Each number is 128 + 32 x the weight over its row's rms, rounded and kept within 0 to 255. Layers, rows and columns count from 0. Numbers have three digits each. The size before them is the row's rms in percent of the matrix's.

# layer 8 MLP down (transposed), 1024x256, rms 0.0468, rows 342-448, columns 64-127
109:072179063080106153069118131122139125045084184152156138190145090132121063091130191167144094161167130155160143112117116164135137101191096138164123155184154120096117024141128153153176070161098104
106:168147153063102129127187154157104192153195090174140132145094114072123121088114155158131170114146096122069130128131160136077079107110132093153100152162060147116130099137113161071122117182113128
094:182072195085097074156125082135169131106107136106152081195121182085095162124186190122177136093133151072181130116091104147074128095138130172095152188166117077107139122089142148129136122109175093
097:165109152110126126114140115143145130123109145186161131127174112143054113129103188117115112115132138108087163144157170107109108145110078168171138138085103126116078154089126142093096141143139154
095:094122069068115137178160121131118168070094095208088133083072106094107087153048131119192089087114089136121131162173115105148113144178098118137153083112219152146164158144110105178134104076112134
099:126128136094156057071144099076141088121122140080134136140117124140192065173084136139129166147119124096120106151213126049142088059120155133074161066116101081116152132110129154110123131153096106
096:165075123134142110173146054196114133138187105134158132125143151215158137161058150144090125122170147134130085107146086083111112061131125158087137107115146150138063127117146155095152131121121147
103:038101136119096105161203115045177160110166158119080118131103161126109132161170108094087112116148101129118141123148136136077130132164054144160127140085080028153146189079135087121153171098110199
109:167158162127173091115144081101123121144104129109142133140107181087123065196170157093119092117130132126128114165163100096140167154130084176134138140125123137105182103134079176114101120099189178
096:149121143065111131135146134171177141170132090145130118126175127137106096086100158131181106107127152148129113104128117131187115166144210119116136130144111113173180144114165126125087136140171106
094:116113155155121121126140157155167087146111162110087129147093151113140201100138119134126197185102163074139099143096167186124126120149149116126157144122107098063119129147179096112114149113105099
104:075120123059174159095096151102192118166178121134102075135112161111099120122078166157170099113149156119122118133135155177109120113071130114136089111147054158195097159142093138154140142086131116
101:147134129053119133118145119132162098116073124079126097148115172134152125149075150130140180142115192174104075157152180181148118093123076157137148132156171073168174140134135140096155127120166074
092:205086111169107128106119090115156113138097164157133124156078144126147164143119159054189075154110143128085093136162134164070108118082120155113084109088113143091093130115176151144082155179160148
106:092144044139135139126119153085127134169135130095138160091116145117161117091111145167081121085197094144117135108060086113146133209136071141124150088108129098110110119112089110139104130120162121
098:137134137115149172140111113107104083123107109132065107063169177144185123117079160151121134110198170157117092136149090112138115109052151137091156091103142121139068120126142134211108157099143140
107:121100082156188128094052126096155109136110099092131186076128115142208102096113157094113128101069146069134159129082156184060095085155131125151121095104093102105118096089152118139135128162117061
100:134121163131171158152093149141106063132148160170148135105143146111181164102161148092125135129087080164162114095111130007128125124170082125121143121155108146159077107087140120110115141135143142
102:138136124088171120174129139195165136169177160126150152091124143160107143130107149169129124146112156104192130120129102113059077120094112131127104106131136108151115117144099120150116147092106163
103:111103144112118150135147109085173151131136111104110113128154126164130143205097125149117156143132159089129163145157053139114128082158153096148098045113177121111131119097078095105150129128098172
106:101058114116122163123134119092140098092137096127119161123160153166125155112153134184163101194097072127186166130105138107160139110103197060151075145136112124096144109076105172133144106101146092
102:150116119163134124109121146135121134157065118162158122132140146113105139127113118081116100089110110091149149115092141185080076170139104167161103083055155089144173151134103185125142199125096116
113:125136087156149083145159137152155131152142104129112148144117099166118166166151154111170179160114076075149159181093120131072101112125119133107063122122110147140104183123124154142113126107107155
094:127125247100116096090129162135177142159115086144133129112092128138077145132093081104114142165108127175145113091191190149141132114099123147115163085105097154101172102183088130106125125129125119
101:215143091053103083163172105118124142172177142165141105153116155166170118113113139115082107176151076129094131090091153100096132085099154177080106166117091141152114124111117127112116175112117106
109:135106165112140190121101114091153166145162133151123098117186106156077080147120116128110106098068201141164109152101189097136148167190145143151200118168147141129113117128144149133130108166139152
100:137126117102129100146067170163099086125147087145150109102138168119115131081193188130116121129088146153219076177122124114164191142160134136097107198161184167100139096197146128135181195137084203
100:089099070096135129187128050120136134152076132084215146110160104091102092128123120158119153100116160093107059123181094175094087154164057155127188093131097106138116172158081142152135137128107164
103:108142142108152114142114107145111168126146163053120083166097141128145064077097164102105105158141141154178133121130170142105063151121110190152085149132084138141160149121147140139080110096085162
096:100096107105161105117126088145179167163172067139164126114110173173120121120090132126138185137123161067187131097190099182116108125140172071103177145118147140150096152123105105113071114095125091
093:101138143150134111145132094101138143125120136152106089181142135140113110218094115104175106167114097104130139130120119123149065152144163158171140107168132145136128149128128106091123145097143096
096:145137099120108106155113119099162141078232158152113143078108184146146137181050137124117194153094151072094159134107118093111075130215158083116122186148130154099111168169105107152122121117103133
100:171174087138167118128151166175132108163078099157135185112096131183156076152158160094054163117140207182089156161076131138142121053079133154118155081107120108123106114172157108111095136125146204
107:085152132129069079101152173168138093117115107109143135118139104105135129145131106117135130148115123016126135127061072172180143083114094141170133129111110088160180158082093099172127153126093138
093:083155103134184102194133129133161115088126112063139168140105101123066108134140196112161134153142114082157147126056108146103090125164185116143147075150115091130133100073125140127102130093063168
100:096124132163138137155095126133109085178090146095112102071123137088122134084158201120122076046146118103124114133173076147157156096115094123134195115106180073157139142099103089111132122147155132
104:117197150092113120132135156124138101151168143107129093147096205158104151140133083137153143192110091145115133197074084082071090139117104124099117069131113130081081143118073105162163126089123146
094:090126110138145137099163165146141065133164134174122113144163112098155131162165139136148148180113119177123107172110106077119096135165135116119116094111127131130104156106166069122141168223164124
106:016102121139070112089140163162175162090111106109113141166130130142157088141157099132076117123126140059165153164101125088156085125123115111124139125153208098149134200129151123141161151166158141
104:125082168104148099144144150182138104138189114161131158087136149101155134144061110124154114120086178115162118164121161075083141115147154174177197094109168129127089107163122169060107079083166152
094:112076056136204073103159128175137132136117107133116129122126122155153179133110140111106125167151169122164079132158133175166108070158144117136162164098141117134146103152150124073118153140146095
093:096088112200144125135101135130122121136136163102140122150187194163150101114111154121093182102137127073178178114121084089127085131163139119137115109173171170130137146088149135222123125160161131
100:101102099105127109142166140181154122086140163123127129156124128124076178155069141132141145153060179088120177111121144089095090124149113123031194188174124082097110063175107082089137160154129149
097:145105099148127067123083102137184135061117118166110193167170145123171101128165146092148137132113153138198165109104095166125153134113114101182121121130143122153114125158209108112143150110079127
105:094109137136080115088145154110148171144116157093118104153133177104113119095122127116159057101122147076123145161150063144076131085150083148098128175150129091122150134142131131085115112130099138
100:093107081155132073113160137141137122110124136152146162126116100132134050151139156157135125128089171084142116107159111161154124173148152120102130143113087091178132111127163121170070173104173187
098:060067143081153111144150161146131203139175113113161159111155157096116134209108132111174207117148090104092160130161133157110100083143122096173156096116088123128156154092117145079072108097160126
099:116112143138051075078139067147125189158175104155082071136108146149147153147129152130150142129117121106122125143170104105122095030101110145138148166096139152102085176123153127146138115144086119
101:074139100047080143102096120116189176142066161147155156083161112114098132114087154104134140159083157143185139062104185145076077118155100137113173117178127143124107147073110139071147090143166094
102:127090098127113161141187135065123163120147131122171126135107097150024165118099095154100165119094183145118085150151133127149171116094094153164131144098124112152153180092139166090172089158131086
101:080083139106172112151084135129092048131091104068127168081136108084163152134111110200126117147130137129203082129115170200130108155124116159122187143137125139104117113135107167129062116127135146
103:124051101216070153063096112121106097130131132154176146108124055116132102126082101177126113096094149149125168127139076057104091132136094063156163117159141103132123149131111148126110147146154108
097:144153161110140111161120120136127156130088078156136149112117168122138087138094099122147084115089163130171092071178153163146097072138157125154164069099103177118182165163147174164180181123097123
101:094057195116139103139097185135109106160115074141170106069143142135105156106108131186139157124142163138093113151131205151116125112150122112166153077127173196108111103230082116158158139174127139
100:159143117127122084091115141105127146151121150079106137193122150198163111131141103168094168172086066159160209177087145083075087108086079146147182125155116154134105151150122141091085109128093077
103:079109107068132150103121057069128129053126122082126124143091127160108106153103104166091100095147141146131168106161110128150112173135144101103143186126120175157115132127139142182180115113093071
087:069089080138163077087137190116076148110157120198133128104188093112128127120118150166108154152151101104119119124148085161109149173143099097145195113177082186128118132110156140136119081146167084
105:175098151160117115183120096163142149146133148163079149149123149137135160139165075177167118172135131194114132135136114099106160129093095115134151125142077105125092134156155116127164105099140140
097:106094038180140138145148205085136123101145125167112194155141212070120160144130065102130109099119115194150192109158160123105058156156145094158123183102164154128106081171185098112146156128088148
108:092121127119157145145214138119122148114124094144118175152154157202078102146111153141114145050134098140050146094106084086115104227109109158249140140148098139135124097109185170100175129107119114
089:126144146103154124085182115128152110086192102113163146158172145125167116086115110146176122127044160091216108138121118117129162190142091136114129104120085168139154065081110178106162107177147138
099:155187153178158142090146072178142085153081150135129164097069125083155070057137146129129095066139139098147122107193098161170146109135117086133128122177138098075201130142130103163130123164131091
103:096131095151091143082155171100083124110085157182139167110062126131095105216100180139074153131156126212141111115130102134155093056145133173151144104131104107061107077155104147136149109125146157
107:145139174164121111120135168149168150106122110159061166136146118199125151198097104113136199096158093064159122101171047121157087124124092145143146113147118105169159176065099135095125143134101124
099:157144150126100101123113143132146090153146170122185085144089120192115129099167152121104096117114139149146084161113137150131134173158115112146129085191146179145156146113106146090151148093109081
099:135178078119107148158149132079176123134161164075139108123098103127108094155061102167079117144119089100091146095081161158147123172155155127099085176147159153159110094160118151089132157093105126
103:132140107055082175111081110086165151129172152142137149131146148067141123126086108149086213097115159046101120132150121167136166162165104105148127117137147124095147159146106148101181154179138151
096:065188161134142146169121169071128166081111122167189136104162176121080063092116133194167078158061138132141147048152143164114149096171173127159124160154168140140107084170223105157157124086151168
096:102104144145099140088112107158177104143115122058084103103154103112134126143099133104136129177145155183141113090145145096158128100138110102092161130158118144105128163154159114162189142103080138
105:099085161061102129104136134145160158129111125082159084157099144131089081112173085106156145195150130124115120097173113168110082175114108155109173092102143108108131134087142098110047151092161072
108:113111130092099110098127203129136129118133096163103141145149116059110137096165107118169142155090143155144163101113105145152126203103150095095118176170175115108145130149107135071170085140110143
102:107121143086167101182066081085066114142108073163119119110070148152164084149139107123108198172137163158109098074106136100168139139177168115105112138116085167160104188142149107108161111185189168
104:158086118152085133125091154108100163080167145095139100207197177117128096089128185121127124143099147118156095079154145151133120059225100135080110164113081157075097115105120086160082100128176144
093:086090092151087121133166112179194140087113153089154132171140098095120161141127186071154110140044221143140140162120109138181136097098124138150123166141155176115206056152125159141127199138051144
101:113074113098116162159151135060142098119122207104141090109150149117128093159128143107161140106145175143120077143169090111126160150083054127128150083131126103108097129140138169170125083140139158
104:143125142088143124126131170154114113105131177097116146115223143141226065135112166159125185214139102139129240169161106125089075133170117098132127163147115104113128160128170103189108109060107124
107:156086150047183179156128125123118138123151105126165114086106121086168079123139093132106178135115135132147112145135136201126128063162191134141166061120115095115132122080116143118046076076092102
098:119185150139144141120111166104141129135088101129090091099069226161091084147071108184118182129125149096105172179145084109172144154119110073102105106125141092135146130109177136167171106165138135
104:098155127100113127108157096079155124140104126126126145149112112193104134137165159107132141117091086114190139161123153124107149171119095084186105095163175079108160182102128174081134161111097101
110:162133093091093151118130107110210138138150141153156178160107137182112072148109160113110139125167167121133120184185118136149166110111194083123099169086152109098130139128131081114132114143168180
105:113114170113182158100144116146130141100147139151139098130147176148105129195069109109145182231149096103120174097102092073120072089150130111083159155136178094104097086094150115111150112113068156
104:119150084104096117086151110139133095066175162131178111171069095109109112159127102150159166102142159114138138093113139144096181129130182150135117188122138083143163090111089209097144148061125105
108:122106155112111140107114100101132160143085141151145109153145147099135162123173178072145074128126085149072135121140125129167135096148103117098121161117179072069111105145112138126108094029127099
101:154164142109068167124133104146126190132085062140140169089137131161116121072146103133069147114128075189103122076117138168128154163111158110132092038124088097136164133140126109181131108102166113
104:160101085121132158073179128176163170140177117100149117152125131123142126117068113186122144071125137107106130087123185159124157120131127108112052148167172096136135096179136131169187130135170137
101:193113164118114181067166181119118107088128127115149147139132145181160167133076157082099104193124080135115145105136122113087127107124167144166140130165158133125098133166122151130184116167094135
100:164090091113116159098159122136092140164132106199087118094107127097116133098139113171084184133165129166120147163070097107182122112145159170160086101178168136112146130196125102129091102114135186
104:118148098117101126135118066077114096084140105129173184103105114075156118127111083102124093163148131094140148141139132155124123174064090133154175119105104096122144164109130186173178115109117081
088:120135132136099114128085090134122121194026121144164120078099117152124143100114136141165080145136107180135128138143132180138140161082095092098095092101118141156177115140138134115133163159123145
102:093175150160103110116140225132132119140155117114124115105088115120176083144141083119128156101083215117117152201174156137138086161110136087153118140077152111086129097107091121144140185121138141
098:139063071119164100147085112130153162143153116144133140138129188193127114168095114123135136103143173180159147180157159126109115171107106096125121105114060092134097134089172181120128137157103110
097:163101139144123161166107150114126121059093066124107126133154129153162132120104177129170102141060183129111140106156133081140089089100072182120111127099083115141134120115179068139159175113121147
100:129100165130161142112086125177130148102177138148151169098160152163121094094136099070121121118114126155114158180146121036125079166082142106157186101137143151108124108052105146117111159122191152
096:158133080147143134128124123154122136107138159116099107054178157151111082177132116176132119130107070140150102102142152088103099063061045173132167191114117088171111136160153137104105109150078110
102:156127128128126105142141121107149159133102121089127152095121106112074086131098105161171120170091148078070145083117123078190154156069187168113100112126155152141163113118115160136091167111117128
100:115128155206119130127152164152136101136154128091190159160170115089198090137095040114118110174180095104131112107149105115160110160131108115150139156154122137163165142149158083081092138077125110
098:108141160147135142156090082062138081141142088148129124122154153150123068189075112100092146059172119095142157114143135127110076066172073140129165109165094095130133158160085184167128141094119134
099:093169150105105098160135152115115178174107134179103148113104071122151111137128085092100139147164131157146157133140225125146126097132151138107145139127107167159115143140110082128144043142133134
102:115121079127116225146117048145131168164116099098159116099120138113054117088108115097158175124123126100112145109148134061149173124104106142091093143184120139178187119154120084128156168145129107
103:126152117171084105141141194097103130095121045102097188147147135138152145055138116132155121171125125078094141150120029143124107162139121182179130103117163066143127206091136123103112149158107183
098:136088083185107132113133190155075163174081185241121089126113155157116112142131096148146170207164091116132152150120081087154150146087083065130158118133065122159107105090126137146100123158147135
099:115118112103094120149112103100114155130181148196086162162100141199093180121142168165123153138122080148121143097114132150096124122129121118116118101113114111091090100108136130124162153144124185
099:121118141169153175142151136135152151147177144175139076068203152098114165140150099159119100083147161112113154148078127114149149106159115104108080145173107142171151124161090148154147174130123106
093:129097129121159098155169107171137163100149118155110138187151143124132146093159137098094122093203144081142105111152096106146103112087073198121098107209095125159144166021137117098132103151089111
101:120136181119131158093102056141179131185114120102142115145191152083164182150123148091184148074138141141124096091140186239160131139135129202083117093123105105181132159147085147162163133131137118
095:067118171115164104104141132124156124151087141126164129157179139142149148089136181064152100087106068160114099080128133100144110111091057139135109074163114176108188072098114122083143110114063092
096:134163149134096127171119185099132115144091129200167104206171133143117133181087172102111103161148107129144119096192057153104150147202123093111048080158078101133090136185101177143071139134163134
# layer 8 MLP up, 1024x256, rms 0.0498, rows 343-449, columns 64-127
107:157108133132121109105093115058154158170164165111114115153118086102105157114103153109110147118121105070165102170141150152057117063106129187152139162107089128178158091161079106092121080157129128
096:093142110143119194134105139126143150148138179143102134134134135161129167121105055164117111078135088128119152167091132096135132127041147177074122097126103104141136129157151094159083110176125148
098:182149070148121134134095150100114144146157177088127131122145124137118131104148139159062152120145126092127169095135147134070122107156132184106146160110116171119162157142130127118112130023111081
095:082096098110121128140012087127093144105123143143117149104090079150088172098127166137178061130122125065138126139137175147082116148130121200149175169085162110158160173099036109144097112117171133
098:113124162127099112086149089117094193083174168117070153125121128116152145144124104164073081129193151123134094135112137145084116165132145172138156125138172142196079130115116108151132064138145180
097:118134112150154144132089145152135143123115108118083085099108155079140128127118081186109090123183199083098075154153190130145120086148126078186124125088157093155116107138084141131123139108149101
102:147126100132108096157126115077124142102102087144147063128110132141108150145206096183119136111097138149106156115125118104126118137162165123092127129122141148111162083155115140069161148130132122
113:119103184181118174150122113073074226147169158166106108111181107101130111125130114096095123087140076119170123118094118123140166143140128129084148107125202109127110185216083138142155130107132183
099:156085129125146136174112138110108159121123083152169147147140199146143144130089105141121140113149130130096165141129159142065163070107084114142133167093099096099188123116129149029125185137162139
090:140081160119185095079056090126114092095153156139112115122082124131128158086159146112155139172116139169177116083053197121133104153119165107133165221122110130129138124135071083174088196130180179
106:107161110144072092091130101123079169106100065108179051166138092132093133087172097118101098171124153163139112126087179148162144157085106149082165146125091134088162148184120143166139144130129165
101:144108130125164126184081095133077113115099113119093107139069159126160151136186128153145140146117102114097130075131177102173134051194121119130120121095146087165134139138045089130152108108137161
093:115112156113104109147157135083143099108180137111119141119111123062063107128121136163149117155132183141154101116104128199111151113196154142073109195093175117105115194126120106133112084155168143
108:133122106162127162093135176111151073088114111110156096114143080074140133150140141191090139096125133072151077104113146175124110051084136135181109138175127092191099169133116076136112170116148161
097:119147096144132160145136091149128126148129154141151163168119167131082102096131087124085148088135108132133104131136143120186138130187239175117100116147109199110115144116128091118172137151179196
108:124108169091145095162112124094135110091103142086142122103139089115136153179137073176107127089128174129161151132126206117163106133151161121078191100118179166107203233124122092093142125128158166
099:123083111175083115106120106132168117186106160096141097160100164070095184085175112149128131143134117108132128109077174091122115100179166081087167112127089144100110114105107083093095111128133136
102:116097146100116146153097124097115115160125143168159135124098088155117123145153106100128101074153094121117174113168154141134123124133129107026161172178142154149135180195118145087087141127166104
103:075146129181101113108104189146118184108101130128125137203136134163070176106147106152083110189120105105170105083090187158140125108122158116119171141174102180119104176089102135155146085085137146
104:125125088129139119163092111113145174147101171129157147118096180109117163074175081202142151181146085128149114118109105131098182177118133098101158118099150110047109112124085142122143084135157127
100:123098102154186144096086112132148144137108139102160108154087128069125073132172182158135152127112108106115157114108149193106104139130179139145133125113103159129104129128019143154111126139113082
109:100147098200088094094130121131047089141139168076129131169125159122091128106214130094117112143131172074133152157050124089152111097116099107138120115091111118141115159128108113081113166132095182
095:051131095162174127126101137102051112145108135126085196158120097118073145125110168157077133154100062104132135059143195131072155071066153148116070130131125122174130100127128078061110150095130150
103:149116098111142126139089149108118095143122113126129091118065103091146180126141111131149157159122170085174114109079122136145163073140175139142168128072138097141117091170112168162181113132156190
111:126075161142151096134136096102137173131138136118106087145139110139099112093124096122135119092107096155195126130131157107101167169139058152169176137139109167128145142116074102157173139127180126
099:172135170141150170120156114133128135146135141113178125143116073160152143110124134162178140083184193106108143071129123194101115134132147140091113148162146185192221103071160155144109166095151126
100:116131193171130123114121121098078143123110137105182154158126089109153133094160112192096120138160141171090117085106151108128129108123123125096085139139139131121082114103156080087190118170153167
106:174120104123154153152134149095117161140186161059148112056109121098133127115103136101135121164116132096135108107127241155086154193116096144145184156155169156146087129107120152078149094113110155
096:152110103161104143095097066101121103084163156147052133191070138155096147145138169160173106138147152092113145131092171074100131187146198190140141167152140128124122134120145054142083089098175118
093:106110111120151082136133087115125118101160157146098110095197064121111127109128116179092175141132138116168110149106094077101119150135211088098130096074169102111060124172126141099083142148163127
096:067104092099128157089083137131127188110100150081111105123135066102167098159122158203102092131117152104094070147105173125134115096176119104110134121110170090139093113098129112104098169132151161
103:074145102082152149147140129117129112203160223108069150091147074127101123114157087109091152107111081105096101084079126169125097183099131077141130147135106158138129221149171112169042153105125109
105:115095110148099097162159106094121129154108128115121082164148129105086133126156110179096124137138137087161061165072141151082166138103173155154146159176143132165038122092105131135143091074102141
090:080150141123165143114103106110119104175068190084078142096101082124135141120149126125141060139184120142148112131154161140166124096103130127119146136175137095167137136112141106086112168126119174
101:144129120082122116083069107123107144113142168084185097139115123099110151126150154151114190121108124115164061094075117153145176117135096093107179164132105101120126119167155121123193098148106152
104:114121106139123125113096143098094135143101143108175098133081166165071153107159080110079103156115132123097149123107093162109158101138078126059114104065104123125131133193065064112145099126146109
095:087074173106121101173080161130090081175146133139134080138137093142163130120170098126143114169136144113105131154080152104099090132147102069075143113147162167085166132133120120144108160109157101
106:145100086133181100152144146131079140133173150131130121116131130074148161110122131127120167095140114062152105097102134107113114137117146120124114113141183115098131141186065166142124122111171154
103:101101085118183150200089158113125097148122154174132095096077085074104154138161109137115142167158125093139162189101164104067127136129157137115124182117136129157133077150079122137138087098131126
094:136085175169169150085145078118088178165125166136143137136106130123089117100108134180120097110172139048142083170151143128123163134126184194060144117112142143140098157139102132113118168083142149
091:131099056150114124101084114114171099142096118154148093088103151106081082044160131124154115083147108102071117142090144158130125102094134148136146158137130151108127184119120107070146126161217181
100:145119134147122117199148119099048149173069200191116071179126123105118226096155052146094113090109147155137152149099201129114105170153190104117147128159135132174067156085149086107140106164139153
100:094118082108153116129086087134087119136111168124130131106073152150086136075208136126122108139157134124113146090080171152124106133082167190111130192104192154145149182126103090055108142081184178
105:118088144144145109146138090138157147153078165103127119158084080100097132122183140157133089167160150138160161157117158129140164120086148147110141128144167150131147102139084154133127097124143144
101:110131115131116188134092047083126063095114162062128151177084089116139132121121120094111094087143168171090173163084139123086091116121152132105144157131090173151101132155096105115133096099124153
104:143118093129110167114105092091149092155135194171133062111105079120120150088107090179061072136116115081148136103143127128102207175075098178124101137143153163087112122150100107145125156170122113
099:059135124168105077098107078102145141124137181090069125102130103145086133104122134124137103136160087123141065140152154120067168129057158167099163171168174115107154157108118086168117100118167138
102:098103148116147171111147103123080170162110197153076148113164106125072116109117119119116142137113162106152113117093157100146112135116127122143154170100093119139092136110155077095085137060130164
100:057134152169112117090110120071094188097165165118153153090190123093110114138223148120112178089136108149110111127079146185141138088152092148171169112100140135140114174150089117154154107138142096
101:155127099139178132118097135114124096130149139079149139132170113102121150114156144146110172145177127074098110112108095158091156183078130097134106191108169116114132147218125095141109102077153129
104:152097101133060123106164075121105135090125177089127157137116105084119149126173097120103116111163112134176150140052089120089112153065114101080147100163169149133132101125166115102076105104131108
096:127108160142174094142130151160153149165135092092080123128073155150181154145072064065144159110127083141138079159166089130106155148115125146128138182126131121119137131144142139158160169099093178
100:084133122175131086067129164118078136140119150124162098128132114119111118136120099092122162106163139126177147147104127105015118123113150136063128184175127132152103084162127072149086127152125124
101:167152094132073196149114061066083152130075175110163118160162137122173167099146145124116165130170118181136148050106131131151137098094147138119142114069093138184170140113118110095142073081089147
099:112100176109107120040123167102134161171169116096136111146114110132190170152160121142154093090173090155112093138114156145092161148102104103136124188063134123120089123149102147164152119110081133
088:155096142157154113099082129110128161139089136084129059124144142131134191057255146174111063157131117129143074078125115156150167104079133087127170139127172146128139156107138102107120168110103111
105:122102114107134110185130125101130146145135121127102107141135165133112171120136106175083157115194169174135115143111134150084120103063191182133180158147177124174093099061121142173130138066146105
095:120116136127167125148150132041183121157145075090143127108111085179086200133116085099139136104125191102124111093092142141088113110147098109156162150134140133150095202132103058058143142144137125
104:101154116146146136138160159075130156145086104144100141179179167106081182131111092131100152095125087099131147163146159131142138175097143113129161107150180172183118184131095125098086163195094093
088:020173092130119168170083127115144125113173115140147189187130162135103087092173086165111101074111139112121130105078172162091165178115177094079210115123155087184121076135140119143124092111168177
098:112107098121153130143154115133153109131157124130126098170102145133099118155177114108103193060128104091149135067099158108095145179092110111091135169099099165099122126099082117105102143142182147
103:140086066159222115142057067115089128157127104087188089174085130173086198149145093154100113124201143097162161075101131059088098088107086130104149123117118168099176141112098073141118094127151135
106:092092128153090090121126089120095130107132130161075150135138184149132128140125133114104114146151152104184084118096198141150139163070142171153204101128159099088166106095109115148123214145163170
100:117126136134151098120150127135140149182177134176103112147126121134083081187165080161120186185141146157162127166094179137055066091099128129106109215154117176196163181104084119115109139085169143
100:101140162158123144137055144119082186123105165131090102085131056123078214106129136100099078151155081145183123122109140119150125116109118134125133119140121100101139191123115050102145072076148121
102:094121176111145191162077122121138137083112145113155140086080182138116106130134121137118120108182164149136091116072150125150149128156112090144146164111108135079143142145150097150178144081156146
097:134094151067176172065087151111146170105134105232134153127118152152097130139129126155076151104123106123091126144094146099137111151065167127147156147104084229184127148139102153158115131143141181
094:124138110139146116106081116140128170118206119103099128149127124131150145121162141130139103170143081100110116063129134156096159089112171137122164147131180136149118090079112118131107128107168128
106:108168097109067109151157135118128130115113121104156136119105154127097095080144074142050172093191162151122182096112108079170151171116164153149165143101122116140137095102135084119089141111110165
108:089165186110071152154087164103093116122172083123142101128121152121132099092123082132101100185197152152086132145104121116111187133123137150123150141178188080115139175146124058106038098188117165
101:067111098103150143146115081127170107131139162064083116143154091086099087141160123139108101109152123091121074178148129108142115151118129127192114171163118156104098138110105139090119200134149131
104:152119063103202130157073117127146110150145095077137128172139155104102138101129146133107153153135151163158109088087116139147085115111133136124128188123075169163163168137115129141183147116125146
094:150075117136120105146112083177098115121135153159077138139086046109139088108178092102162055122117122097134131150135188097079146152121146108113133152100123099151153116190121093138167153132099122
102:116121047141090091146122075119143083141114144122156110082046091162141143056151119166044144144129136106156150147103178114163091160117124129125162146084132175093176101123036116166092068117207166
104:116070126094082111086084137087090160159126188053107094089064089114059148141153119113099122141141131141179137153097123101148195085168164131169166154176154139123101100087090127136155173088168131
108:130073140162128205109118133083058131180181187157121097147127123099141153066137126152122116082161109168171115109047140113148165119158118108128136103105159155100108114146097091111140106085114211
100:110164143104112156068063091089155125136090125145147127133114108135165169118158108162159119143112193073076112126129148151125130190117139125139163160129069144179111191107133077141073148150210168
102:108135151146088159071168140090122133120126180148098116140099071061126073147139099181106109106162136082125112158094134149111126177078116127137144132156074085099094134119123164126063153179145164
110:138144128171145136129102136116126114137076129134077116164123195154108142132139116144157128142153159132133109129105137128136134097113188121119158148104115118098132104100112122115139175090145191
107:143095121124061150137095118124143071151147117142102116156136125087132165176149110131105054115165101122081126143123206121101145166101148114098118112058185149138135074127122140085132133159119128
108:145126081122176104140167119035124159184159096114165093171076174087115127097170109127113138156146093109105173091130123099133125120090120198102216194166097175120120141120089111135136141150141177
108:152102087155169161167152121087134126097120085157175140134157131160137121117123099149088141137163132153150120134108104083100124129112127093158239166153114121115131146115076119169172072088098158
105:138077107173151072108142090137145094196218090173071129131113201036126135171129124186135158099168112118134102141143143146092097166074137183141137159067136139115131122105116108130088143109113147
103:111121161143139163090117098119137135156146143161120143095072161117126165110089118153146133116148129124112156098122174182090140082105145174136189189137156157109103166144102104107155097151200155
100:137109097174151115095077117135118117118150125091113157145135180100064128117144154148142116089101093131138119141127147174049095094129132177119098098101116121144119161128145160063120127118140172
099:162118135153106176156097171081122190125123090154092107115093190044167090112117140174082139097171082173162076146135097110084135157118121109154152101094107116152117085150129114129130142117108184
103:101176130164073110099083134084111169119205128128137124123150099066136143178167137124100165150181104159117077119142176210102115133119151136149190119109145084090091180123103077141145136094111120
081:135128154138174176119158095155136149129202109136100138133135117097124156170120118069075157103126071102124112147131147077108164111165156143137200132108109076128115130123109101136129130159120108
104:089159076129144151123116123155086163144119167127149053098126128090112144115152126170090148145142103063094132136124123154129130138127132131155108122109193158161142117077034111130172114089113110
098:085119156193073129158121139089094094147066159136151122115110099033085126179111170146157109122151105084112125150122138222079079164124093113093142130170099121080148208146100081109127101148146124
096:103169147129129141113084115091096160095135074162106115198108177122136095096117121165139114143131171164136105070084142142099118103117155159111172123169167154114127139142066108149090127123181120
101:125086154123134122154135138132047120149119154124152104155126164120124133042144100068141085138137129088122118089139110105152116133107132142156153137100092193168144118109072133102070174124133150
098:050137129212111120111064118130110176154164132075141133115100136127087118110126126111151110178117127095114109161147141093098083118087154156127102168129133119092133154148131082111079092109123137
102:121083180142169150123082129139075144150109072176144131140121115065101144095119090181154094089155159058112155105132132138166119117086092102161134128120080144181177102135061122105100116109123127
102:054153158098107090146136125153094156130149132140178156196111151102184176143159102107102120072149113110091047054089130159054138111101164147177191134134130136097158132122093121115113126074155123
100:138104051206177106120050130146105126130125111099147105132090110117112186118142158221135067079138068076148083139147166126081133158145109124171127193175146155114140115163121150111143110138121135
098:126112091161143129073136135089119183125114063159144089120141150096118189094119126197122128092139132132146103112127122117131199164099079173176165199105121108158091075167122096087117106121099164
102:160121166139152205138099162110139113129084108074091144156151082104074160131086144140105158167170111070093159144101154140147075144153115145106156132154163159066111133141137163103121073148149179
102:127113068134098098141128134103107177161115146110065169181075145089162172118129134105049060144151126163142087165133158169124183123154144131172181130108139147146164085128142118082100158098087116
102:077112115090115155140109081123105142128148156154153148169151076151108136109157134089138086117146147101169099168120112174112122080062119101102158185143135111161081086101136096056136127134154113
099:102128158160215124092142147115124168115100185135186136074155120183139188126126169139096140099118154136124143135079164124086080136132089146174216157085200161135142126110127167079135166161099112
098:144163071087066146110081115073120124125062093155112105101133104149112152104145144121120082131095115121127167144131176122154154143126109125118154107148109137152139161101105073123140121076183094
093:157113137102110106136102152151127171143143132094113071107108094106106176096160065099101078166209090141125109101100135094113171142117199116122169182157165148127122106174143112147172104116126153
103:112148127165092054092081183104080172174132149126121124167133102105141175126157078142090116112125092118080084143135176122109148086141162133106166169139154093138053102157118073155099165106153138
094:073085160157116161105133149114114142176138128131137140083138154167096100149116090151126152103160092110053131131131126115104172108063164129110138133148094126117133117121115127160096093116159165
096:133113117113172134119115160136145183133167120110176093137112122091060143088118131154121158165159084113171121110093151144124132117134111148186166117142127131116103172124130116166121088088151130
100:162083169147139139085137130108077118140099195125093130202093093131090128122121094107147137158137141093131155075113167116164156172081149137168158177168104095088125119150111095085094129133154104